config.yaml
head_dim: 32
vocab_size: 1024
init: "normal"
seq_len: 512
Each number is 128 + 32 x the weight over its row's rms, rounded and kept within 0 to 255. Layers, rows and columns count from 0. The size above them is the row's rms in percent of the matrix's.

# layer 2 attention query, 192x192, rms 0.292, rows 0-36, columns 144-191
size [105 107 105 107 120 109 112  98 113  93 117 104 102 106 101 107  99 117 101 107 115 103 107 106  96 117 114 105 109 108 100 104  70  62  72  68  69]
[[145 145 138 186  73 110 156 117 124 122 115 129 157 161 148 141 110 163 141 150  84 130 143 114 142 126 138 146  63 138 168 125 139 139  94  33 154  87 116 114 190 107 122 139 139 144 103 166]
 [103 119 126  74 109 129 110 124 116 132 112 124  88 143 162 103 182 165 103 160 112 123 107 106 176 164 108 107 120  97 151 158 119 187 148 184  65 145  55  79 129 151 162 136 116 104  95 119]
 [144 113 181 166 159 117 137  98 124 146 126 177 120 103 156  88 154 119 113 123 128 123  77 135 171 133 182  64  82 132 132  95 142 145  72  95 145 105 180 115 190 120 145 167  86 121 132 115]
 [146  40 123 141 110 109 136 219 205 169 146  86 189 111 105 140 155 146 110 127 162 141 139 156  73 174  90 139 124 133 139 124  59  62 100 127 125 145 116  63 131 183 150 128 159  97  94 132]
 [163 131 121 112  81 118  91 138 156 135 142 113 138 100 159 128 148 150 160  80 192 134 163 129 126 155 169 117 172 107 136 197 208 136  60 107 111 145 121 164 137 169 101 165 171 127 142 155]
 [107 104 113  68 107 106 202 135 170 120 111 110 127 165 122 139 146 120 119 113 126  69  91 157 112 163 103 161 136 125 124 139 190 216 101 137 127 106 153 103  96 163 109 130  92 155  61 140]
 [154 148 127 172  69  65 133 112 139 122 121 136 135 130 183 101 170 100 134 143 144 110 109 149 141 218 148  46 133 131 152 141 163 105 114  89  83 100  83 124 195 128 156  86 113 119 112 136]
 [117  95 113 102  93 128  82 112 155  87 119 125  98 172 111 115 107 137  91 148  52 116 124 164 101 177 109 159  82 151 114 137  77 157 126  92 124 152 104  92 117 108 135 188  92 167 107 113]
 [117 113 117 126  70 155 171 119 127 171 137 109 107 110  80 185  30 100 127  82  97 121  96 103 140 154 150 131 122  83 104 113 109  61 162 135 138 138 113 114  86  77 155 139 127 133 140 108]
 [126 133 130 166 126 122 194  98 141 142 126  51 133 184 167 127 124 152 123 151 128 109 194  99  88 161 132 150  80  65 135 121 130 159 140 104 175 109 145 173 181 131 109 171  88 189 158  67]
 [109 183 124 148 106 112 155 130 118  91 150 156 153 125 158  77 145  99 163 118 136 101 123 193  85 106 134 137 149 142  90  93 156 161 106 131 138 155  86 153 180 119 149 103 159 123 127 182]
 [103 175 119 122 157 104 125  83 144 168 121 140 105 102 111 121  95 155 105  68  88 135 135 124 173 142  77 114 143 130 156 120 105 161 131 156 160  77 193 126 148 109  40 149  71 110 158 108]
 [103 117 122 201 134 116 146 175 188 119 199 170 109 132 119 125 134 114 151 113 110 104 124 176 110 129 182 183 101 102 119 128 148 154  76 125 114 169 131 125 122 123 161 146 159  85  84 171]
 [132  98 158 108  92 125 136 174 121  69 133 151 200 131 150  66 166 161  74 116  41  90  88  85 124 197  91 173 105 169  91 106  92 183  79 134 111  97  56 129 105  97 126  99 144 127 120 103]
 [128 136 119 188 106  85 168 112  82  80 110  52 165 150  72 133 143 194 181 106 121  87 142 164 170 165 128 128 148 161 133 135 159 104 182  84 152 119  73 102 133 187 107 111 109  78 112 105]
 [127 110 110 129 171 141 177 164 138 104 143 168  99 139 100 125  63  96  95 168 116 124 129 167 138  78 147 139  56 116  75 178  50 144 150 178 115  86 113 151  67  88 153  98 106 152 181 125]
 [128 132  63 121 179  92  89 122 141 153 144 144  42 175 164  81 150 145  80 171 133 139 140 125 152 154 161 113 170 122 121  82 171 123 151 131 165 114 122  81 140 123 124 137  95 119 102  83]
 [ 78 135 128 127 165  98 118 174 149 124 123 139 118 101 156  72  75 127 112 157 127 105 108 148 142 167 133  58 132 155  71  89  81 144 167 144 140 122 104 141  79 187 121 172 115 172 141 105]
 [221 205 133 134  82  88  55 193  93 108 130 139 163 144 185 105  79 147 180 102  86 124  66 166 117  87 146 126  85 145 108 140 143 178 119 112 122 119  71 133  80 143 146 102 101 175 145 169]
 [101 158 147 119 122 180 170 114  86 223 117  58 126 169 138  61 128 119 119 135 133  97 132 140 111 153 151 153 100  97 124 141 154 122  81 129  92 123 115 132 172 172  96  79 148  93 160 174]
 [137 129  77  62 148 158 154 107 145 119 144 130 113  96 162  74 233 134 158 144 138 139 150  95 132 198 122 108 110 134 118 155 119 146 161 165  98 166 144 112 121 135 154 147 165 154 130 166]
 [129  99 128 137 116 116 158 159 120 129 140 152 149 162 119  64 134  95 146 135 146  84 129 102  91 136 109 130  98 163 137 146  43 129 153 107 137  74 166 104 137 182 137 138 129  95  41 120]
 [142  69  99 140 114 159 138 112 126 144 138 165 136 116 110  69 118 129 134 123 163 112 134 169 137  88 113 152 133 140 138 131 133  83 125 117 170 158 111 166  95 202 156 129 127 122 140 155]
 [108 177 100  83 165 139 139 198  90 108  90  68 124 100 115 163 108 121  94 131 159  95 140 140 189 116  86 143 113 110  92 160  78 145 166 168 116 144 143 168 153 172 133 172 111 119 149 103]
 [ 97  85 145 146 130 166 158 132 146  79  76 136 116  75  80 167 108 165 161 105  90 165 124 110  97  96 133  57  98 116 143 161 169 131 114 130 131 107 151  84 158  53 170 119 131 129 149 117]
 [201  89 139 168  98 131 171 142 163  97 103 179 125 136 160  64 128 119 126  90 135 128 121 128 110 172  95 103 152 131 147 170 132 125 116 116  90 108 137 152  74  92 135  96 125 147 116 104]
 [143 177 134 144 125 129 133 178 163 124 193  87 112 130 172  95 131  93 142 142  92 143 120 147  77  96 178  87 126 187 103 145 148 140  67 127  89 115 114 118 180 125 123  93 133 133  83  97]
 [127 148 157  86 168 113  59 115 158 103 121 155 145 160 138  46 180 114 139 127 147  87 143 153  79 185 114 139 120  53  72 123 125  93  85 197 133 117  94  95  96 144 160 111 119 155 100 150]
 [142  96 147 147 124 111  90 123 138  91 103 109 130 138 169 141  94  77 134  82 141  70 151 144 109  59 200 131 120 135  98 152 116  94  95  84 126  75 100 106 149 158 160 165 124 120 113 181]
 [128 185 162 123 120 149 171 115 134 149 121 163 109 144  98 161 186  72 151 161 121 148 114  94 160  88 112 161 148  74 135 150 117 107 143 162 161 133 118 125  84  99  91 171 141  90 129 122]
 [118 178 124 163 132 176 139 102 146 134 174 147 115  71 115 171 101 143  69  63 156  92  80 137 112  94 127 147 105 181 133  97  72 119 124 152 142  95 168 129  92 123 101 116 124 143 100  95]
 [153 177 111 116 129 112 130 193 152 118 128 111 136 196 108 115 152  93 140 116 141 140 125 158 117  96 132 147  87 143 129  71 135 127 102 111 134 150 125 141 208 165  78 127 141 173  87 127]
 [159 195 111 113 104 136 122 150 117 112 167 136 130 169 161 134 131 107 149 151  62  66  80 141 141 135 145 171 121 115  80 118 169  66 122 105 193 193 111 102 115 203 138 137  97 127 143 177]
 [170  88 138 132 119  76  40 129 152 140  72  94 148 130 120  68 182 104 165 109  88 127  57 165 138 118 160 138 122 117 137 120 125 132  84  49 130 136 150 163  43 159 100 134 141 157 146 191]
 [159 106 135 109 155  91  67 136 135 102 143 117 110 178  49 122 182 152 140 125 162 135  94 139 102 210 142 128  82 100 179 140 101 117 118 103 154 112 136 175 164  66 166 160 140 158 119 127]
 [139 110 158 122 134 121 130 180  89 161 143 141 171 156 112 135  25 120 122  80 181 160 123 151 130 209  91 140  72 162 153 120  89 167 115 138 115 186 156 104  43 160 133 116 156 131 157  94]
 [116 144 164  94 143 147  91 142  87 145 104 140  81 144 171 179 126  80 124 136 182 100 145 110 117 110 139 165 105 175  92 104 103 132 149 132 154 117 123 168 190 128 150 103 100 100 123 168]]
# layer 2 attention key, 192x192, rms 0.261, rows 0-36, columns 144-191
size [109 107 101 103 107 110 100 101 104 100 108 111  97 107 101 110 108 113 106 105 104  98 101  99  99 106 104 100 110 109 104 100  69  65  66  64  66]
[[110 120 124  59 100  90  64 121 107 184 123  78 140 126 159 107 175  93 123 125 161 146 144 180 110 119 123 116 123  97  77 160 128  74  87 148 142 188 179  98 124 143 122  65  95 113 142 114]
 [156 126 108 132  58 134 178 177 154 149 120 178 120 133  76 162 106  97 196  79 110 111 122 131  49  89 109 134 156 114 122 143 115  84  69 101 138  84 141 148  86  90 124  60 127 157 122 174]
 [ 89 128 117 131  79 144 115 168 161  53 159  63 173 146 116 109  99 194 185 109 131  84 140 169 163 128 102 192 167 163 176 137 130 109 143 119 148 144  76 161 128 149 128 133 121 142 131  86]
 [ 96 197 123 113 120 139 133  97 136 176 102 158  89 126 142 129 167  88 132 117  88 107 147 142 160 103 148 138 177  95 133 136 202 145 195 139 153  36 128 182 110  87 132  88 168 101 100 185]
 [174 115 136 140  71  88 111 121 133 168 125 159 133 137 142 101 120 116 158 211 109 118 133 128 113  79 144 120 160 137 131 142  90  79 143 157  90 120 169 113 140 176 101  95 115  74 128 122]
 [108 129  78 151 158  59 113 158 108 152 120 121 110 133 143 147 101 112 151 120 156 143 176 122  51 143 177  93 172 100  99 120 134  90 134 108 124 118 133 160 116  87 106 167 206 101 131 134]
 [149  90 151  84 114 120 156 108 124  58 168 174 139 111 116 135 195 143 138 157 124 170  81  97 132  88 133 125 150 119 197  98  94 151 127 156 139 136 176 126  55 178  87 115 189  95 142 133]
 [ 99 110 137 140 155 128 165 158 121  99 135 168 150 114 169  99 112 112 159 125 126 114 132 155  57 118 130 146 161 116 134 100 172 119 169 108 163  91 116 133 160 146 161  94 152  97 189 104]
 [109 120 150 123 146  80 117 108  32 110 103 133 157 137  89  64 164 100 118 161 109  80 155  89 165  71 117 120 166  90 170 178 116 128 169 117 125 178 144 128 128 128 122 125 104 118 193 113]
 [127 124  91 178 152  89 118 127 146  91 124 146 130 186  78 125 103 158 133 139 143 157 124 159 140 101 110 164 170 170 115  50 110  74  94 104 135 163 143 133 105 164 143 120 123 148 183 178]
 [188 136 140 149  74 146 138 134 132 145 141  83 133  95 128 119 145  94 116 131 139 188 116 171 151 181 148 106 111 180 155 125 158  79 160 200 133 131 124 112 126 121 148 147 126 135  88 114]
 [122  93 109 159 121 134 134 140 128 106 157  96 144 140 123 149 167 112 121 175 177 156 132 121 147 158 113 153 125 148 115 109 114 105 121 112 185 141 155 119 133 101 192 143 142 154 159 109]
 [171 142 111 124 128 192 156  82 146 142  93 128 125 183 119 126 170 128 124 168  77 186 198 104 117 123  97 106 154 137 152 141  91 113 143 106 113 106 156 148 119  86 117 174 103 123 122 167]
 [173 208  84 169 122 134 124 151 139 118 101 115 150 117 175 125  92 143 185  93 172 171 138 165 123 116 132  51 112 110 178 138 171 118  84 144 145 103 132  94 118 193 112 168  74 123 153 132]
 [126  88 140  86 102 150 158  90  99 109 124 142 159 123  96 186 153  81 112 188 161 161  62 104  97 137 156 120 139 125 120 163  99  71  82 141  99 113 188 159 116 124 134 127 164 169 161 186]
 [163 154 144  77  84 124  88 139 131 176 138 115 126  84 135 100 124  88 127  96  93 171 165 108 102 165  90  87 171 169 162 127 170 147  90  84  93 142 143 108 129 161 134 182 131 184  90  89]
 [127 139 170 103 114 115 167 168 133 115 147 127 192  67  97 115 162 137 157  66  98 152 135 121  95 188  97  99 166 111  94  93 117 110 156 110  49  98  60 156 153 157 154 131 146 102 208 136]
 [134 137 119 173 131 152 108 169 143 126 139 167 127 154 152 150 153 164  63 135 102 203 117 117 116 149 114 155 161 120 135 127  93 140  85 134 144 135 139 132 126  82 126 131  88  60 127  95]
 [ 66 120 160 128 133 158 181 106  88 122 130  98 101 109 172 150 154 116  64 152 102 149 143 128 184 185  97  67 134 108 137  77 128 113  75  83 141  87 122  89 218 142 144 155  78 102 112 112]
 [160 104  95 199 125 158 162 144 136  76  86 173 137 108 116 201 134 136 141 150  83  61 134 160 155 127  79 100 141 110 122 109 125 124 158 156 149 151 131 144 119  95 128 158 145 208 104  84]
 [105 151 139 138 146  67 147  88 123 152 142 158 139  80 138 138  40 158 133 153 139 115 109 112 143 155  44 178 127  79 122  96 125 126 135 154 121 125 153 133  74 100 152  74 133 155 121 117]
 [188 135 116 155 106 132 120 130 114 130 111 111 150 149 151 155 149  87 117  91 137 166  95 154 101 133 155 115 188 143 150  98 189 106 117 104  61 166 117 152 148  98 117  74 116 121 137 151]
 [131 147 146 160  97  75 171 134 130 135 176  95 127 190 110 182 158 101 129 151  87 131 138  95 113 162 121 181 130 121 159 114 180 155 197 159 111 118 165 108 137 145  81 129 136 157  83  64]
 [111  78 171 110 103 115 106 106 107 115 134 148 180 160 165 116 170 145 161 120  95 205  99 172  97 173  99 171 133 190 118  79 134 133 129 155 141 121 118 106 121 110 146  95 147 108 166 133]
 [160 120 104 106 120  88 107 119  88  83 154 116 113 129 149 132 100 114  87 121 139 126  92 127 143 166 114 109 112  97 117 133  99 152 141 157  92 108 160 147 183 176 110 146 129 133  94 119]
 [113 130 109 102 157 150 125 120 116 109 156  75 128 154  42 110 159 117 122 132 160 118 178  94  77 100  99 158 136  75 164 104 136 145 170 171 143 148 119 160 202 133 138 101 134 143 124 125]
 [194  66 129 136  92 106 117 139 157 116 130 127 157 173 117  76 147 115 122 103 117 146 100 126 103 157 123  29 120 148 170 111 127 135 110  42 155 105 143 157  75 145 130  52 152 111  82 145]
 [183 113 123  59 156 119 184 126 129 134 115 160 110  31 170 101  62 142 134 105 134 121  89 111 112 142 174  58 109 179 167 153 122 146 210 119 109 116  77 127 140  84 127 166 107  81 104 150]
 [ 66 111 208 119 112 159 161  61 110 119 141 133 145 117  88  84 171 198 154 112 138 110  99  94  92 128 109 124 156 139 108 129 155 141 198 135 149 134 109 159  71 112  92 122 177 188 168 155]
 [ 97  66 104 158 144 101 101 105 118 116 100 138 104 144  79 126  79 135 123 132 131 122 145 101 156 189 174  99 111 117 128 130  72  93  88 110 137 108 134 164  81 150 143  75  99 162 176  91]
 [108  67 130 128 135  87 102 136 152 116  78 138 138 143 172  75 120 152 152 167 114 118 152 107 158 129 121 135 109  83 137 168 122 146 171 110  89 131  98  92 153 121 158 131 110 131 120 159]
 [ 97  74 135 153 108 174  90  23 158 102 122 139 135 105 152 111 115 113  70 112 109 133 139 141 113 112 149  65 139 144 120 217  84 171 144 152 154  55 125 207 109 111 183 127 138 106  96 178]
 [157 194 110  84 111 129 102 147 149 142 122 143 152 100  97 150  98 151 177  58 116 165 183 149 103 155 113  80 132 131 181 169  72 113  68 126 155  98  82 104 122 124 112 105 118 153  97 124]
 [173 138 115 125 167 161 126  88 197 130 133 125 124 120 134 135  72 156  27 185  79  85 116 129 153  74 118 134 119 168 121 162 136 144  80 103  96 167 143 137 131 112 109 182 131 129  68 114]
 [156 166  70 158 112 205 192 142 201 143 125 171 125 118 109 158 127  85  70 138 129 135 127 127  96 134 119  55 149 180 102  95 145 136 113 208 114 162 138 100 102 149 154 165 163 140 109 172]
 [134  82  54 143  59 114 105 132 140 124 119  94 120 107 181 125 126 163 111  59 131 121 177 102 114 180 126 125 136 142 136 151  90  81 134 119 141 105  64 126 166 159 152  99 154 141 135 114]
 [162 103 114  86 110 157  97 118 133  84 126 119 160 146  82  63 120 151  73  74  89 173 161 132 149 150 153 102 111  95 134 136 115 178  72 145 145 108 109 119 114 130 147 180 146  88  96 154]]
# layer 2 attention value, 192x192, rms 0.315, rows 0-31, columns 144-191
size [105 107 113 101 115  96  92 112 109 115 103 115 102 102  96 103 104 102 102 106 107  97 100 101 100 106 111  95 108  97 115 103]
[[ 92  84  92 149 154 159 115 148 104 155 106 109 160 124 156 105 157  66 130  70 174 177 164 136 154  93 129  96 116 107  57 125 104 126  89 121  99 114 109 135  91 221 138 148 173 153 112 140]
 [125 161 156  57 118 156 128 109 181  97 128  96 159 130 135  93 143 150 112 125 103 142 107 178 139 108 139 189 112 120 114 144 129 111 126 107 142 124 120 100 181  36 154  69 210 145 128 138]
 [134 112 142  87 172  89 155 138 138 186 168 117 125 126 130  80  89  88  88 131 158 133 169  92 104  99 154 136 115  75 136 130 120 150 183 150 106 117  80 103 144 178 117  90 102 132 125 164]
 [173 110 179 111 197 150 123 162 160  94 111 163 158  82 108 160 157 143 133 138 113 147 142 129 140 159 124 129 111 126  61 132 118  99 120 103 102  60 125 154  82 139 133 168 133  83 107 165]
 [108 156 128 123 109 170 146 169 114 176 115 116 167 159 159 109 180 129 171 102 155 115  86 102 155 116 103 119 114 155 191 119 104  95  93 111  79 157  86 130 132  72 149 184 141 154 151 184]
 [114 131  93 146 164 159  89 106  81 169  58 143 131 149 148 126 156 129 138 150 136  96  83 179 123 131 121 107 114 133 101 100 127 139 133 104 127 164 194  74  99 157 147 110 154 128 114 143]
 [ 89 136  65 167 127 119 142 100 103  98 141 158 107 127  73 153 159 149 136 109  96 140 139  97 120 152 204 152 119 108 146 138 108 108  95 132  89 142 105 164 106 113 111 122 117 143 103 136]
 [163 108 125 150 143 160 167  97 193 145 103 104 108  98 135 161 155 124  82 110 145 127 126 142 181 189 151 142  84 146 138 119 101 128 145  95 127 137 182 134 200 134  98 108 208 112 142 153]
 [130 108 118 109  99 161 137 146 110 162 170 100 119 182  96 131 142 112 126 149 131 161 113 157 175 115 144 136 107 163 155  99 100 147 166 141 142  71 166  58 137 145  78 180  67  68 105 137]
 [148  75 188  91 171 123 118 122 156  87 110 129 147 129 143 111 163 128 149 183 143  99 106 130 162 151 129 130 106 148 126 198 141 152 100 117  99  99 117 152 160  82 145 103 125 167 104 116]
 [139 129 170  65 161  68 127 105 137 170  90 170  90 159 152  86 159 168 124 124 165 149 109 129 113  99  54 143 136 142 147 109 161  52 134 162 162 186 159 144 155 168 136 112  92  90 148  94]
 [148 145 152 192 125 106 109 135 167 152  84  99 133 135 117 149 169 142 105 119 112  75  85 149 120 141  92 100 118 167 115 107 133 106 143 151 141 142 163 144  72 127 182 118 150  58 122 141]
 [146 164 108 127  98 110 136 108 160 209 190  77 112  71 141 182  54 190 127 126 110  70 138 160 108 121 137 133 142 136 130 146 136 111 151 130 114 104 124 112 166  65 173 148 123 114 148 156]
 [105 117 145 139 123  79 136  56 133 162 118 135 192 151 134 101 134  89  91 116  56 109  84 149 156 120 113 108 119 122 132 134  90  99 125 112 157 164 168  97 189 124 101 126 137 105 163 112]
 [140 153 104 134 156 149  99 100  83 187 149 155 137 150 106  75 105  97 154 113 120 102 104 139 164 132  86  93  73 138 100 137 143 153 125  99 121  78  91 153 186 133  88 115 128 114  81 138]
 [ 95 144 161 190 160  81 157 105 163  95 113 131 118 113 118 155 116 146 130  84 155 105 104  82 123 154 160  93 109 138  81 165 132  47  89 147 135  96 113  97 124  76  87 218 150 143 136  78]
 [ 97 165 127 179  96  76 175  91 175 113  97 147 180  57 140 117 167 133  83 169  78 141 173 103  89 156 146 112  83 190  71  79 120 149  75 144  92 101 166 134 176 147 157  92 137 168 125 172]
 [110 132 188 132  85 128 111 118  81  66 125 164 142 157 144 170 122 175  95  99  50  89  76  98 131 210  95  88 166 160 141 124 113 168 126 103  86 114  90  81 107 144  96 196 133  72 116 115]
 [144 126 122 135  74 131 116 112 238 120 149  70 152  95  83 183 117 144 166 126 123 145 154 119 133 154 105 147  96 145  82  72 176 169 163 107 134 133  95 117 112  88 143 107  93 132 184 124]
 [115 184 127 127 124 113 169 146 112 188  97  58 142 135 138 135  73 101 149 167  82 149 114 117  97  91  71 149 176  82 152 126 132 130 155 131 165  98 173 102 177 146  69  97 122 109 189 111]
 [130 164 149 113  54 117 164 157 136 143 197  67 145 101  82 141 100 159 109 133  76 124 113 140  84 116  79 154  76 130 177  97 132 107 162 165  73 147 116 144 141 156 133 107 136 146 123 148]
 [137 121 119 104 127 105 117 129 165 146 123 152  74  87 185 131 160 120 153 112  73 137 138 100 103 171 114 134 184 141 132 154 143 149 123 120 118 112 121 207 105 108 147 121 123 160 164  89]
 [ 98 175 132 144 115 139  96 131 144 147 136 127  34  85  68 163 163 125 152 108  79 174  95 172 167 119 124 135  97 119 167 119 111 171 145 147  44  92 136  96 143 135 163 100 122  90 108  83]
 [109 180 132 136 179 152 123 129  96 181  80  71 130  38  91 142  80 128 157 142 113 127 164 142 120 140  98 120 142 112 128 118  81 110 182  85 138 114 116 146 147 102 129 138 200  50  99 100]
 [160 201 106 120  81 109 106  86 180 149 140 104  91 130 149 122  83 180 168 131 134 161 117 157  86 119 119 134  96 131  89 145 122 162 103 142 141 170 160 135 158  97  61 112 117 143 112  90]
 [119 143 120 152 121 206 151 103  70 117 155  80 124 127 120  89  71 107 162  95 138 106  94  75 124 144 122 139 108 104  90  79 139  87 165 120 136 163 100 128 162  89 109  74 104 136  62 144]
 [136 135 107 135 134 172  98 132 107 146 167 152 117  89 145 138  84 144 151 118 140 143 232 136 122  35 178 131 152 148 143 155 132 152 145  95 142 146 124 131 115  79 138  95 133 178 155 105]
 [119 135 130 124 105  28 158 181 167  95 143  97 142  92 185  95  84 151 129 112 132 151 135 193 134  46  85 152 116 145 167 169 139 106 163  64  96 133 148 167  83 137 172 124 105 133 154 129]
 [144 157 159 135 123 108 111 149  85 132 193  81 141  78 147 149 193 137 108 109 155 195 117  99 112  94 108 155 163 115  98 122 158 125 135 114 130 158 166 155 111 100 119 102 140 157  87 142]
 [123 151 145 120  85 113 129 145  91 159 156 157  62 109 132 133  88 135 181 148 114 107 104 152 132 139 109 107  90 151 175 147 117 124 153 126  67 102 143 126 139  70 150 114  92 164 133 184]
 [100 171 149  77 124 143 138  78 138 104 160 130 107 150 112 129 113 172 171 102 104 131 139 110 105 191 138 118 117  94 143 109  98 102 141 159 152 125 120 138 119 128 142  84  99 149 135 109]
 [112 110 127 162 131 120  84 123 170 118 152 128  90 169  94 106  69 103 120  60 115 156 103 203  69 144 127 105 123  95 110 111 172 156 175 156 124 115 183 100  88 192 128 161  87 115 109 143]]
# layer 2 attention output (transposed), 192x192, rms 0.323, rows 0-31, columns 144-191
size [108 106 105  99 106  92  92 104 106 109 100 108 104  96  95  96  98 100  97 101 100  92  96 101  98 104 102  94 101 102 109 101]
[[ 96 160 134 114 147 109 164 163 156  84 130 159 105 149 103 133 139 166 204 156 149  81 109 157  84 206 117 151 162 162 117 113 140  84 148 168 151 181 135  81  83  37 109 132 121 106 151 180]
 [114 133  85 145 140 145  98 148 164 160 197 152 159  93 125 170 146 151  85 142 141 146 146  81 163 181 168  53  98 139 113 133 159 136 142 155  93 100 134 145  96 166 137 160 139 129 165 145]
 [120 183 153 140 140 180 118 107  95  95  87  86 132 195 119 132 129 102 115 155 128 152 152 127 116 141  94 103 122 110 101 137 111 154 112 118  80 176 152 196 104 124 159 174 147 174 168  66]
 [145  83  94  90  76 118 109  78 162 146 173 118  97 160 122 159 167 139 128 114 154 147 126 121  89  95 158 121 142 140 207  96 140 146 116 102 185 183 106 176 155  96 147 139 147 104 161 133]
 [130  85 115 156 138  76  85  83 124  84 109 111  64  98  93 153 100 176  97 144 111  93 173 139 135 177  77 180 151 109  64 140 148 193 176 100 154 144 125 112 122 188  64  61 141 107 112  94]
 [142 132 170 119 121 110 226 102 150 146 121 136 132 138 139 180 107 130 113 110 130 109  92 105 160  71 142 136 196  88 188 134 160 132 205 118 110  85  83 159 114 120 102 123 103 160 147  82]
 [175 100 145  89 137 130  88  63 103 100 101 146 193 168 148  98 114 103 111 158 150 142 136 121 142 164  98 105 128 186 137  64 103 130 106 169 121 112 132 149 112 106 126 116 143 121  78 135]
 [ 42  62 135 126 189 112 141 146 102 103 141 126  99 131 138  84 112  98 184 138  86  92  95 105 105 123 119 102 137 134 114 120 147 167 127 165 137 168 105  65  54 142 133 168 124 126 142 161]
 [121 157 168 166 122  72  73 121 118 114 106 130 108  60 157 111 119 161 136 119 101 139 139  97  51  92 173 130  94 105 102 161 204 168 111 170 149 111 145 150 151  93 129 124 174 126 120 161]
 [158 135  69 157  68 180 197 128 115 184 155 151 135 108  83 138 126 135 144  51 138 176 164 150 138 123 129 187  83 109 166  55 163 111 183 119 151 111 143 122 129 163 133 120 139  86 153 121]
 [150 146 105 156  70 229 167 114 116 100 198 130 155  84 146 139 121  91 105 135 148  90 132  95 117 134 179 142 138 127 121 150  89 201 145  95  85  86 144 103  92  81 114 166 137 150  97 166]
 [ 99  86 125  81 152 160 122 136 107  91 149 124  97  89 132 106  74 167  84 146 117 153 141  86 121 115 150 117 188 100 122 144 127 160 172  88 142  79 100  80 164 129 160 134 132 152 124 138]
 [123  66  88 157 143  97 174 218 146  76 119 102 133 181 117 118 175 115 149 169 140 147 146 114 176  90 198 126 130 131 141 129 162 130 147 135 108 170 118 130 115 205 114 156  92 114 186 111]
 [133 141 123 106 176 183 124 164  89  95 123 119  87 114 129 179 176 139 129 133 219 135 134 112 103 154 139 151 136  86 145 100 153 156 147 112  75 112 136 169  89 122  98 149  94 162  81  89]
 [ 81 132 116 173  85  30 112  56 167 100 111 163 130 109 111 163 135 156 142 153 161 109 119  77  88 189 129 149 120 138 123 145 120 138 113 112  97  94 103  90 100  92 118 171  93 139 182 165]
 [120 124 134 151 146 121 120 135  84 108 127 177  86 127 142 152 228 143 146 137 126 130 139 143  97 139 107 124 142 137 138 124 119 132 174 105 148 115 173 173 123 191 135  90 134 107 144 178]
 [ 73 136 122 122 153 115  61 145 103  84  99  95  99 151  65 111  92 114 137 133 166  74  78 120 129  89  94 147 149 132 116 131 133 130 144 177 153  53 127  69  69 154 137 202 148  85 114  48]
 [137 100  85 139 118 136 114 110 156 172 123 110 121 126  95  66 131  79 152 141 208 142 201 151 127 132 113 147 110 115 159 195 178  52  86 140 111 110 184 133 124 133 122 134 191 162 121  66]
 [121 106 140 116 149 140 183 175  75 143 166 155  83 187 120 107  79 115  96 139 129 142 140 173 175 115  68  99 120 153 132 218  93 133  52 126 162 105 121 146 143 169  72 175 148 132  92  98]
 [122 132 114 131 116  68  83  97 157  81 162  95 137 107 142 126 109 154 116 198 168 100 132 139 172 145 176  97 108 170 161 175 147 111 104 132 109 148 138 139  90 102 151 138 131 147  70 144]
 [139 120  79 114 174 146 125  81 118 129 131 155 196 120 115 153 120 115 135 109 124 131 153 138 194 134 134  96 110 186 119 120  96 103  95  90 110  87 170  98 139 124 105 129 129 160 152 114]
 [106  96 117 121 116 130 121 135 156 159 114 130 198 153 119  88 108 111 112 101 169 113 128  78 124  71 124 140 122  70 112 141 139 128 163 155 120 156 123  90 176 108 125 157 134  57 106 117]
 [130 121 125  96 112  66 146 100 126 133 112 156 181 138 122  84 123  87 135 167 166 103 107 117  95 125 186 131 147 125  87 126 115 136 112 163 177 119 121 157 136  69 136 167 125 193 155 143]
 [ 99  31  87 112 103 118 154 131 118  87 163 173 123 186 156 116  96  91 138 156 115 128  84  85  73 120 143  73 141 120 108 129 141  90  38 121 144 103 155 114  96 116 122 146  81 167 127 111]
 [ 29  54 154 200 115 123 120 140 117  92 179 110 146 124  96 150 154 104  84 115 139  90 167 100 164 146  99 133 193 136 127 123 122  92  76 106  89 110 115 149  90 112 153 133 130  54 136 144]
 [122  86 158  84 118  61  96 157 139 112  56  93 172 134 156 140 162 197 121 119 113 178 102 160 134 181 158 149 132 136 168 104 108 145 105 104  80 108 145 151 135 152 141 126 136 136 126  59]
 [110 120 140 156 107  76 206 138 134  97 120  76 100 160 131 159 176 108 116 138 127 103 104 111 176 181  99 153 119 108 160  69 152 111  74 171 137 123 113 111 214 178 154 143 104  73 145 111]
 [115 109 131 127  78 204  86 141  97 132 152 175 115 108 124 125 123 108  94 185 109  92 164 114 160 161 167 103  78 117 118  82 150 114 123 170 123 117  94 109 146  93 123 128 127 129  99 138]
 [143  72 134 123 106 162 148 110 180 134  89 175 110 131 137 145  30  80 133 115  96 125 151 152 147 177 108 134  62 127 173 164  88 112 142 142 185 103  93 157 138 110 125 126  71 122 150  86]
 [100  85 108 166 151 114 122  86  96  95 111 127 158 152  89 135 155 112  42 123  73 173 140 102 111 161  84 200 132 140 102 129 140 110  68 131 129  70 166 106 126 183 155 113 147 107 124 120]
 [155  99 122 105 119 105  55 123  67 113 141 116 132  86 167 129 138  98  94 104 165 153 129 154 174 158 110 162 120 157 111 103 145 166 100  75  95 147 104 184 114 165  95 138 105 171 117 175]
 [111 111 142 163 122 128 151 117 110 119 124  99 175 110 126 124 151 101 120 120 204  85 179  56 128  78 103 125 138 116 113 141  83 103 114 130  96 124 119 112 146  67 156 109 116 147 137 116]]